config.toml
d_model = 96
n_kv_head = 3
norm_place = "pre"
norm_eps = 1e-05
rope_fraction = 1.0
qk_norm = false
tie_embeddings = false
init_std_qkv = 0.139
init_std_o = 0.0
lr_head = 0.00626
grad_clip = 1.0
warmup_steps = 200
batch_tokens = 32768
train_tokens = 152000000
Each number is 128 + 24 x the weight over its row's rms, rounded and kept within 0 to 255. Layers, rows and columns count from 0. Numbers have three digits each. The size before them is the row's rms in percent of the matrix's.

# layer 2 MLP up, 512x96, rms 0.154, rows 361-383, columns 0-95
104:113124130076132167125153153106164155106120112067113119139156116140099130129113114155097131137128095100159103122121125158141104141129156139093132075123108152130186124130124179160117121116122175102136166117130156134082159140141142131132104179110148112097126123168130122152140139153134149166
101:133119091123093119134151135099141108089168125127124117171124127084136111135170158131153086116098165103127161154135157131086097122102103128114139131144096144109118150162115124130112161143130140140113134090118135132082137132130118168113101160138127117161122185136131106099146101074103137190
092:146148144163118118136160142094144119138114098127137113137133149150151144108149139132148139123086149145147184099112177175139095158162158167119154183152119139120127089152110092134132155123159120083144099115135113124163149098085162138103103150131117117169106155136115125144132159131153113163
099:103123121089134122128145095107119146124120108132131125141165140119122114143092105176173098067146111090105135152127140072168154101082126135102155150162154129124143109111162135144115082139130142099130119123144161099116101162161149164109127104129146120125120172178161135121132159102129114121
100:095108135133200180140140143136099114111145143142149138090156134096093110109129151132122099119111095121112126159142124155121094146130162123127099114128126137122109121108143133178149125083088163088135108145113151113103090120136118181151096117154153141138174139127140120130110138123155180166
114:139101115093101147078107154151128122117087101103098133157162109146115154140133143159175170160144121130129149173136133132142120163109105117168078106116149110102123144139119133104178119130132149084153102121160126090109104109112168167173125121093151121135123131106172115123129157122128136110
118:145150145144160137176150115155144145191125169144125119146118127147145113100143103120146121141141136148120088152153152146163165140136143110118104093120089149116142116136083166110164132118130139130123118192100173155106143114077108121135141104105100143104108114147115183135133127153101097142
101:142123135124124143119140121153151127113141126109134153108142152092124114119168097135144177144104104157080128090115150125138173140121137114200108139109080098122143089112141125116145108153141164116066130180103102148126152167120097151107147147128135125095159084135105107132113150137123132092
100:143135130115129150118108112129108112122171139114148161072116136154144202131108156111108110121110156142125119172157111136159154172174135071138162117112108146157090127158126108141156115091111110108149122132107133154124120131086154131133087127115119141132181109150137159134134122098172112139
100:138130131106164077148100076083132184129120099146135103153132192134135135136146155119142110107121135110096129126153076159120158124104121136122100118099120117147095117122121108135142099106119145112110122078142149082163134142164108108134119145127109128115105187121104127142122146156127178152
106:122108112125170132151119101102128101147140180139158115147087117139126139125128143112143135160129127134127129108193121097119141143157087124096135122092147128148121132170163136061155106127117087139147146131152148141119151150127101134111104131189101083083136166106155131131159136123140131172
097:121133104110166147121121157108115170163112145170180120107120116069159118122096132098132115157090111105141111082109103115115076100158123093108126104163083164162135139141162156109130154136114098105146114139149132124140153116120070144109096148139130129121131100126126146127155115111159148125
108:061156135115145153140122150098170121093124113161061108112106127128130140146093141146123144149121135078135111138107156139127123111112130151110122101105111127137068132172189105155137136119121184135097136107115157109121093145130146117096084149120159143131126136110127128125133123101130106168
104:128132125145119110166119159095133164180132139127111119104153119144158132112142122110115082102156145169122143193169095095127123154109113131107124093133150107114119094087159160103160111093068101145130138159126111137168125110143135114105133114132122127127132145151093162154086112127087118140
095:152129082101150122152118142122145169147121105156164146130091148123162153121139174153145059132121139110129138142172130109184188133125130130140161138084097084122082139144138148121144144109132078139103130110147092152140149155136147166118151129120154146116120114138122145110114134141119122162
099:104118106174111167129161092127096140140125133146109104119136122127142079124136126158142077112126183133105111085097111127069094126116181101158141148170094150083092112089118138096118109112156122132097142159112123166134123123138160122160124116148115132142100155160134148115126126116117130117
096:147087155120110143111148145135120114125121151141088126179120146136158155142158138125123133147167112098177103154141133147153080119145108140153115125110110154116131104096133101146127120136162114147129113174123149187121128113138151134133119075149088130114096105125081070164115095116147083128
088:107133092153111137129137097157144147124147113126144148127131125160148140137200110071137130122166137131145141150122126167153122154121078143124134116150109130135149160154107107099159105145144116134136143107118157129107119128101153103190092094159156144146106118108106078123147092157081095138
097:134132116121166130154128135152090118101125171136130150145168146148130201135171111165133140085146117111131136122156153096130139145121148090139129136115160109168125119136079149166113180118134121142131115143146162116137115160148137117119109151134116112128069147163085160142101120142134171094
092:153131122117147136152123143120131091137122156113171141158106113132140130116087170162134109163135133139095128094126144103154093133123088129166110117126108111132074156104174136147142130110143168143132155156118107098099136102129159137119180081157093191117128135107136163114141134085127149150
098:134144126144111116134120127130132131203153129116125132137141139110113104147154153115118131140141126106076115156090127125145074129128102096120074132151104154106141134112103144126111081139108128102154100136163158092107104137180110156109115090110136122115124175076145094137079109162144141129
110:128141137115147124098107097139094135127158134108125110172097149102160139151107120139085129149120138100107098135186123164151110120069110138100104161165085193098132111112165128106096112111110161130133117128151134096157149130153140124118130110104140090138115141141110144148158127156166162121
094:148117147135100102087104133165134128129154116112131135169090104142145134138157115131135149149126115127147139125148143146157144127145129119077127162164110101101126156167130125116151068138162223121114153122147110145131083145127101094105132154124115148134169157116106118086105138092118122129
# layer 2 MLP down (transposed), 512x96, rms 0.129, rows 361-383, columns 0-95
100:122156145157134177162131126144118115127098096136155121181137153120088113127111085145116126116108149142144110136106116086142117093125136150129154122171143106139140182077084115143143172115138083118103107140087139137138151144170136118130132107090125128152086131089101157140153131150118168135
099:122119124103080133102126112124111151134175127107148142159153144148142138124089090133131117103126128148118140100090083137091141141092075113108136124124073113089161116099133112141157145102169129132122144120141084115114107120118139129167110131160121086117136093100144185165104137102159133156
092:141133097147157121153140163107119113168096132129136089145097168146182123093127130096139164122141117154123125137133160169124157144142113149108120161118109124098130101127116096145139127171168159104099109105106124134138128069085150141085080117134147155150072119103124136117116126137166130138
099:073121129133103131095143103103144137113141085107118113102153134115123108102177130150160140067140176133146076132131110082123111100122110129131133124131106142130156106136103165108155106139110146176120137121090114107132115149122133137115106176105126113151077145129148123133117171159115078155
096:150101099083110149104146108133154136123161153104103140122133135161160137129133138156112163152158146119119144112116111130115170108147115082120177141110106120190123133101184134118090160134127132125127111151142130150128143142099142121144130158154105152129152126116170110103166100183143171173
115:148086144089103159124143171126146135096146126122069113133135115103138127189088153109134169156137136120131116121112121145107093115144137118149109112101145123135131136113111162092165121108105141125138170088089137182120113115117149159178126127111144126138083128117124116091118089135134171162
112:120119089126117168148136134160166139118166179128155109120140137136126165123116093164105155167141133113123139129097137158170115146151130117163075121125137112114104161154099143107160095113133121189131116135150111137137157107084113141162129127122090140094127123153105111106110110157097102179
102:135141105177132113131116131094121122111069120109157133124148134134112132116189131132103096141134133141105115132078119149141137160110111139105102118108109102130150114143129156123118130120128152123100128115132155175071151110130141097061083126110120091152157090096145128176129180159146121137
100:149147130102085123138124137133128144141147146200081111155145107179122167151141140141125133134122157121153104074106129115159135115146121149099120096151166145135153167155142103140110138119154122134131122125118099096119123145174108110120168148163129111185146154092144130112162109157102163134
102:137134101143165084155149094151115145085115142097172144098110129121130141129123134140127112122108180094118106152127117180130158137131087139147131142121134137101080137113130150124141087104144170086140132144106138146149100145145093158122073181135120145200110131119131131137150133127130144145
101:103130103176149109149115162112107125129127124112157098094090098135098159131117106104154121165149139115125125122151094161138155103112112106112125118116124075115146132110160104108106134124094125157127139173177132118135138142108119139119096120137166123160122100133201138179157066129126132143
098:113178142160114142121104132095094153135128124087086141160162143149136141071105112124137106140112140160114127128092096138161132113142156120121136192100130118144151180137161120175113147105136148138121155151165160128159175103130135126116143121150098128123176161127149146167107119132138133145
104:214116146140123082087140072111127109134125119158145157136141109124138115121133127124136166141126121115136175137142113120115131148107116128128155118157132123124172109135143137118103101114152110102190128095110142091139156096151095107166138144165126097123119100116076113134102175130137110099
105:129112112111090166150182126125095086141123129102138117128123135141080119125134120109138131097066122128128130064114133135138108112132123115106119157131128142133107134089131139072117155098158167113114107081139136103146128120096138088119168105129160148150129141150146127048115110128127156126
091:106135144123139123143181153100139177120113128152138134144081121135151143122142189164136155105148080098109129111173135146100129144165137135130115128140119090134124135162131143127150127138131106151118101097144090196118128128133139171139120109133167176145165103182147127109144152128110103115
101:155121130133146128175127121098160156126121155121142096113099114126154124084118143120123188115121133103123102138123140096159183134152139137067146139147135139126108107103129161129163159119104143099145113141154150141162084099107110168083130094124095141130135169108168119105144156097148159131
091:065087071138143135141117161107112176088174111130141140124143140154170121107089154112129112124171115142101128147110140148135149152131137130133072164133134127155117158136117109105146180127102131145173111146120126149182135105089113136136098154142138119148115117152107128095117143149135112142
091:150107101166182125142115133159087067096083127095118140129119144109150139136112137058138115123150177105144138160142120140128119155164128148150130156132124153108147119132157150107147089133143128129128118117107095114094134167137153151163097145156134147127138097139101123096095112146107082114
093:093161185140189105103126149151116154129139140116149121113129129131074147099116119150135103133129091162136100124141121141110114118105144109134091126126108095155138139153115107151121207110108118123104129125115120122131119150124150161119070181147109130135098121165085134140108168146153107135
088:180138167179156119176166167121140153121120131160073126137124168138117127140123147169133121122124119109127114128158171118120129175128096119100107095139118142156070142131110141134159144131155088099171155139112113164167105128136146116129138142128115150093125151152112124114082120160139122131
097:102136129114128146159176127130233095152160153114100117147123133134130119144108128086106145147155178125099154145113129149119101177153139140139120177105141128137118100155114140108075115118139104137118150100137162104129080146148142139124094090111144130122124141141116114099143128126123131110
104:134091090147145147137138121113205158118128134086147154124090145110125158126120090089175088153100077087148122170124140139129119127131132117140109177117110127165113116146137165140105122129142135131123116103136159091080097113126124112110146117142151157115130125123128152117130142085159094094
095:108092108099096101133137132178140148129130115093133135159125132133121130124150106172143211123111134172152154163146145105176119146111127157098127131147132158129113153131143128098124106113162204133158133119111092148111136134108109083155140138098135126142141136123110127137156142124117185123
# layer 2 MLP gate, 512x96, rms 0.165, rows 362-383, columns 0-95
104:148107144134134129166090117139121142132090133130146120122131115128107127132115127135130146128159067126100130145152154136184156113146161128115076156137197149142123134127161118159115116142078108092142138153152173142157164132137146077131161109134138161077129102121138155125102126125135105085
091:131123122147128153146079109117116155140090076155127112132103145175143142112114152135128122095114127119124122131116133138139127131116130089149154140132162087136144086122149132143149133159133145156092096104148153093185139090099164173088090145124155102137126175114171113139093105124165115149
103:117084106118165142125116173134160139135114111130136086119110131178133147090144139157156127111155141130111062107140105101130121106128155108168145184128131150111163108152099141137166163131119115139146139138162106128134142099096099121086095123087171111110144134143102136156103126175122124131
081:147147103098082077105126124137170113147142145137144136133103126154144158139137143119152148122144165131133157102128124103147167104108089124127130120155133122102146138141115145096102150187124143166097142106140105158129174119158117096148126148094118072137086125191115133116148128104098092113
112:111120127118132150093109121116140150100160081099091128139122159144110126162137154112160160122141089122138110134160142159145117145115129121127089140131140098118128139119121111118156166138145114093127091113183155153125130141112134186147102136160118071117152078107153096188150101143147157128
104:142113138161099127143151095146131150109145173156169074170099121145170093121121142119169086160077122108147082116135094155119117124095114115091123167133110127118110107106134124132097118096095127133114133137151175147178143140134134110115155143088108141106102151101130138122113098117120121109
109:100164148127129157090120144119123099133130128186114125111128119159115142104103151118134124143162112118113130104167141113161151085105099139095155134126133139138148158159088124118122133134123157182126096083100163124103136133097126089100120139170143155138131190160161130114144155119166133173
104:131159129144112130107126097094146156153170086154159092134145129118124088165156149121139130130154127088107170122136166122097142121047126164082128125146140167072095146150122132120155133127143151131121147143127128135095135109166135110181112114125143100125125138154116164129141123126133159155
101:139124116148151147146142140176115143134141101101077150125106119166155145121138128122081102180192140146146154146122144114151104122158072138121105118149108146138147110128086144172162102125134175194135147165113132100102113112138125122112138140157142138112136098114103134101141107136147106123
109:122159104126116102075131146124113137123155104093126142109174136117136085118123107153139123103148120130115093132101128152121127115110163120150118149156156109148158119071090130204126142148120161107152135157089094086132119109139098128138155111085157149136136094163084128122097146142115135116
094:167113096159111124059122149104122089128126118093106118148110111139106105076113100091096155144104121127102152164103127137141122131135159140135140195122157149107128121101136113152140121110162160108106151151108159129165157082117148135091139108131119140093165103106129148151131134142153102148
103:105109127104133095168134110128087111136154113146113101148104135101123135130106144138153109108153157125129097130158125116144148109095158145111095136163085159146124183061118112152125108165106148105117097163084114131173111111129111149080131095144120125109141154130147167148130082120141119153
107:122085138071083170108138152148102097128113115099132151107096147154121089122175124136160096104117145118119135098118085107109109121114129131149155159123168149122122123089135151114125164111113134120088114123144097165107116154124111161098147122128128126148148160120185130082100103098138157122
093:187104088093116151119137153146131157157158158131122146138099111112163159099152148175118119147115142080159165130143142097159165124129073143099113120082112108112093127178118154132160145129096090128139143100166137165124151158151123137117110151125127148118148129139139148138116147144109133147
103:127127127119120105103091149121090111104169110155156157145167168113108134165110129139117078122132097177128147152161148138115112141132110145131105121134144112096128134152143103109052153125102128157111139131127133103096193169137140094153145160106126132120096109145092137165122109146121130155
092:128098118156129125102136102170100134144119153130099154077137157169176104146102146115131141147083158169131117124113126096136114125116143132149105143078121133143092179150146133104159129137110126106115129123121146133147110088151132112125100098112122119172117119101130179146117150192155090154
107:151143138147102115114094093109099128148107163130110111169134124165134148181210122057114120145116151163162132123145112136154131108127076144137130083150102134152138140124149137089145113110109128087134140103132132102104112157122115141190104131134116115145119115141147119125132154146132116098
090:151082139137132073148130154131122099126121145130139137115113123141168132083164093101130127141115108140157097130162110160139142118114108172127125113140079120138154143138064146162104086115123151169174135102150168137136149162078139112128098147129146134141143121125118147170128123106151164098
109:133138082084128135149092129125107119128129175085180125109129130096123098111095149136116151149126139106111114097129088122147145082090148142137117158133117115116149128120137137158113112147119174133095123151106100101152144128133132167092181117130117182143137092087124136101153136078123144160
097:130118099131107149122117144145150152183166114106111123135123139140118145139117137111122135124143109101114092144104075120132106136089100145122098120111109125131108161114116132095096099091089109093141132123164148135086109160160111158132086091110110119085147199148184131158122123130159128134
104:103196149120118150087149127130095145139182123126123092157092102129163124105096134152115141141141119119110100116140125152120107105098133114096110122172110129106104111087155142121114106077145162111113142114136156100110126153157170130131109099127094098108127138188105135151120168142112122156
093:128108125125072122106120136169109114132183083142116116154108105148141176136167125118087109131122125099149140116137118112159145126116153148078085115177127102135153156151109158097137102143147161142084141115155138149126105136133115108115102145096101149134115166105089147085107127106096149130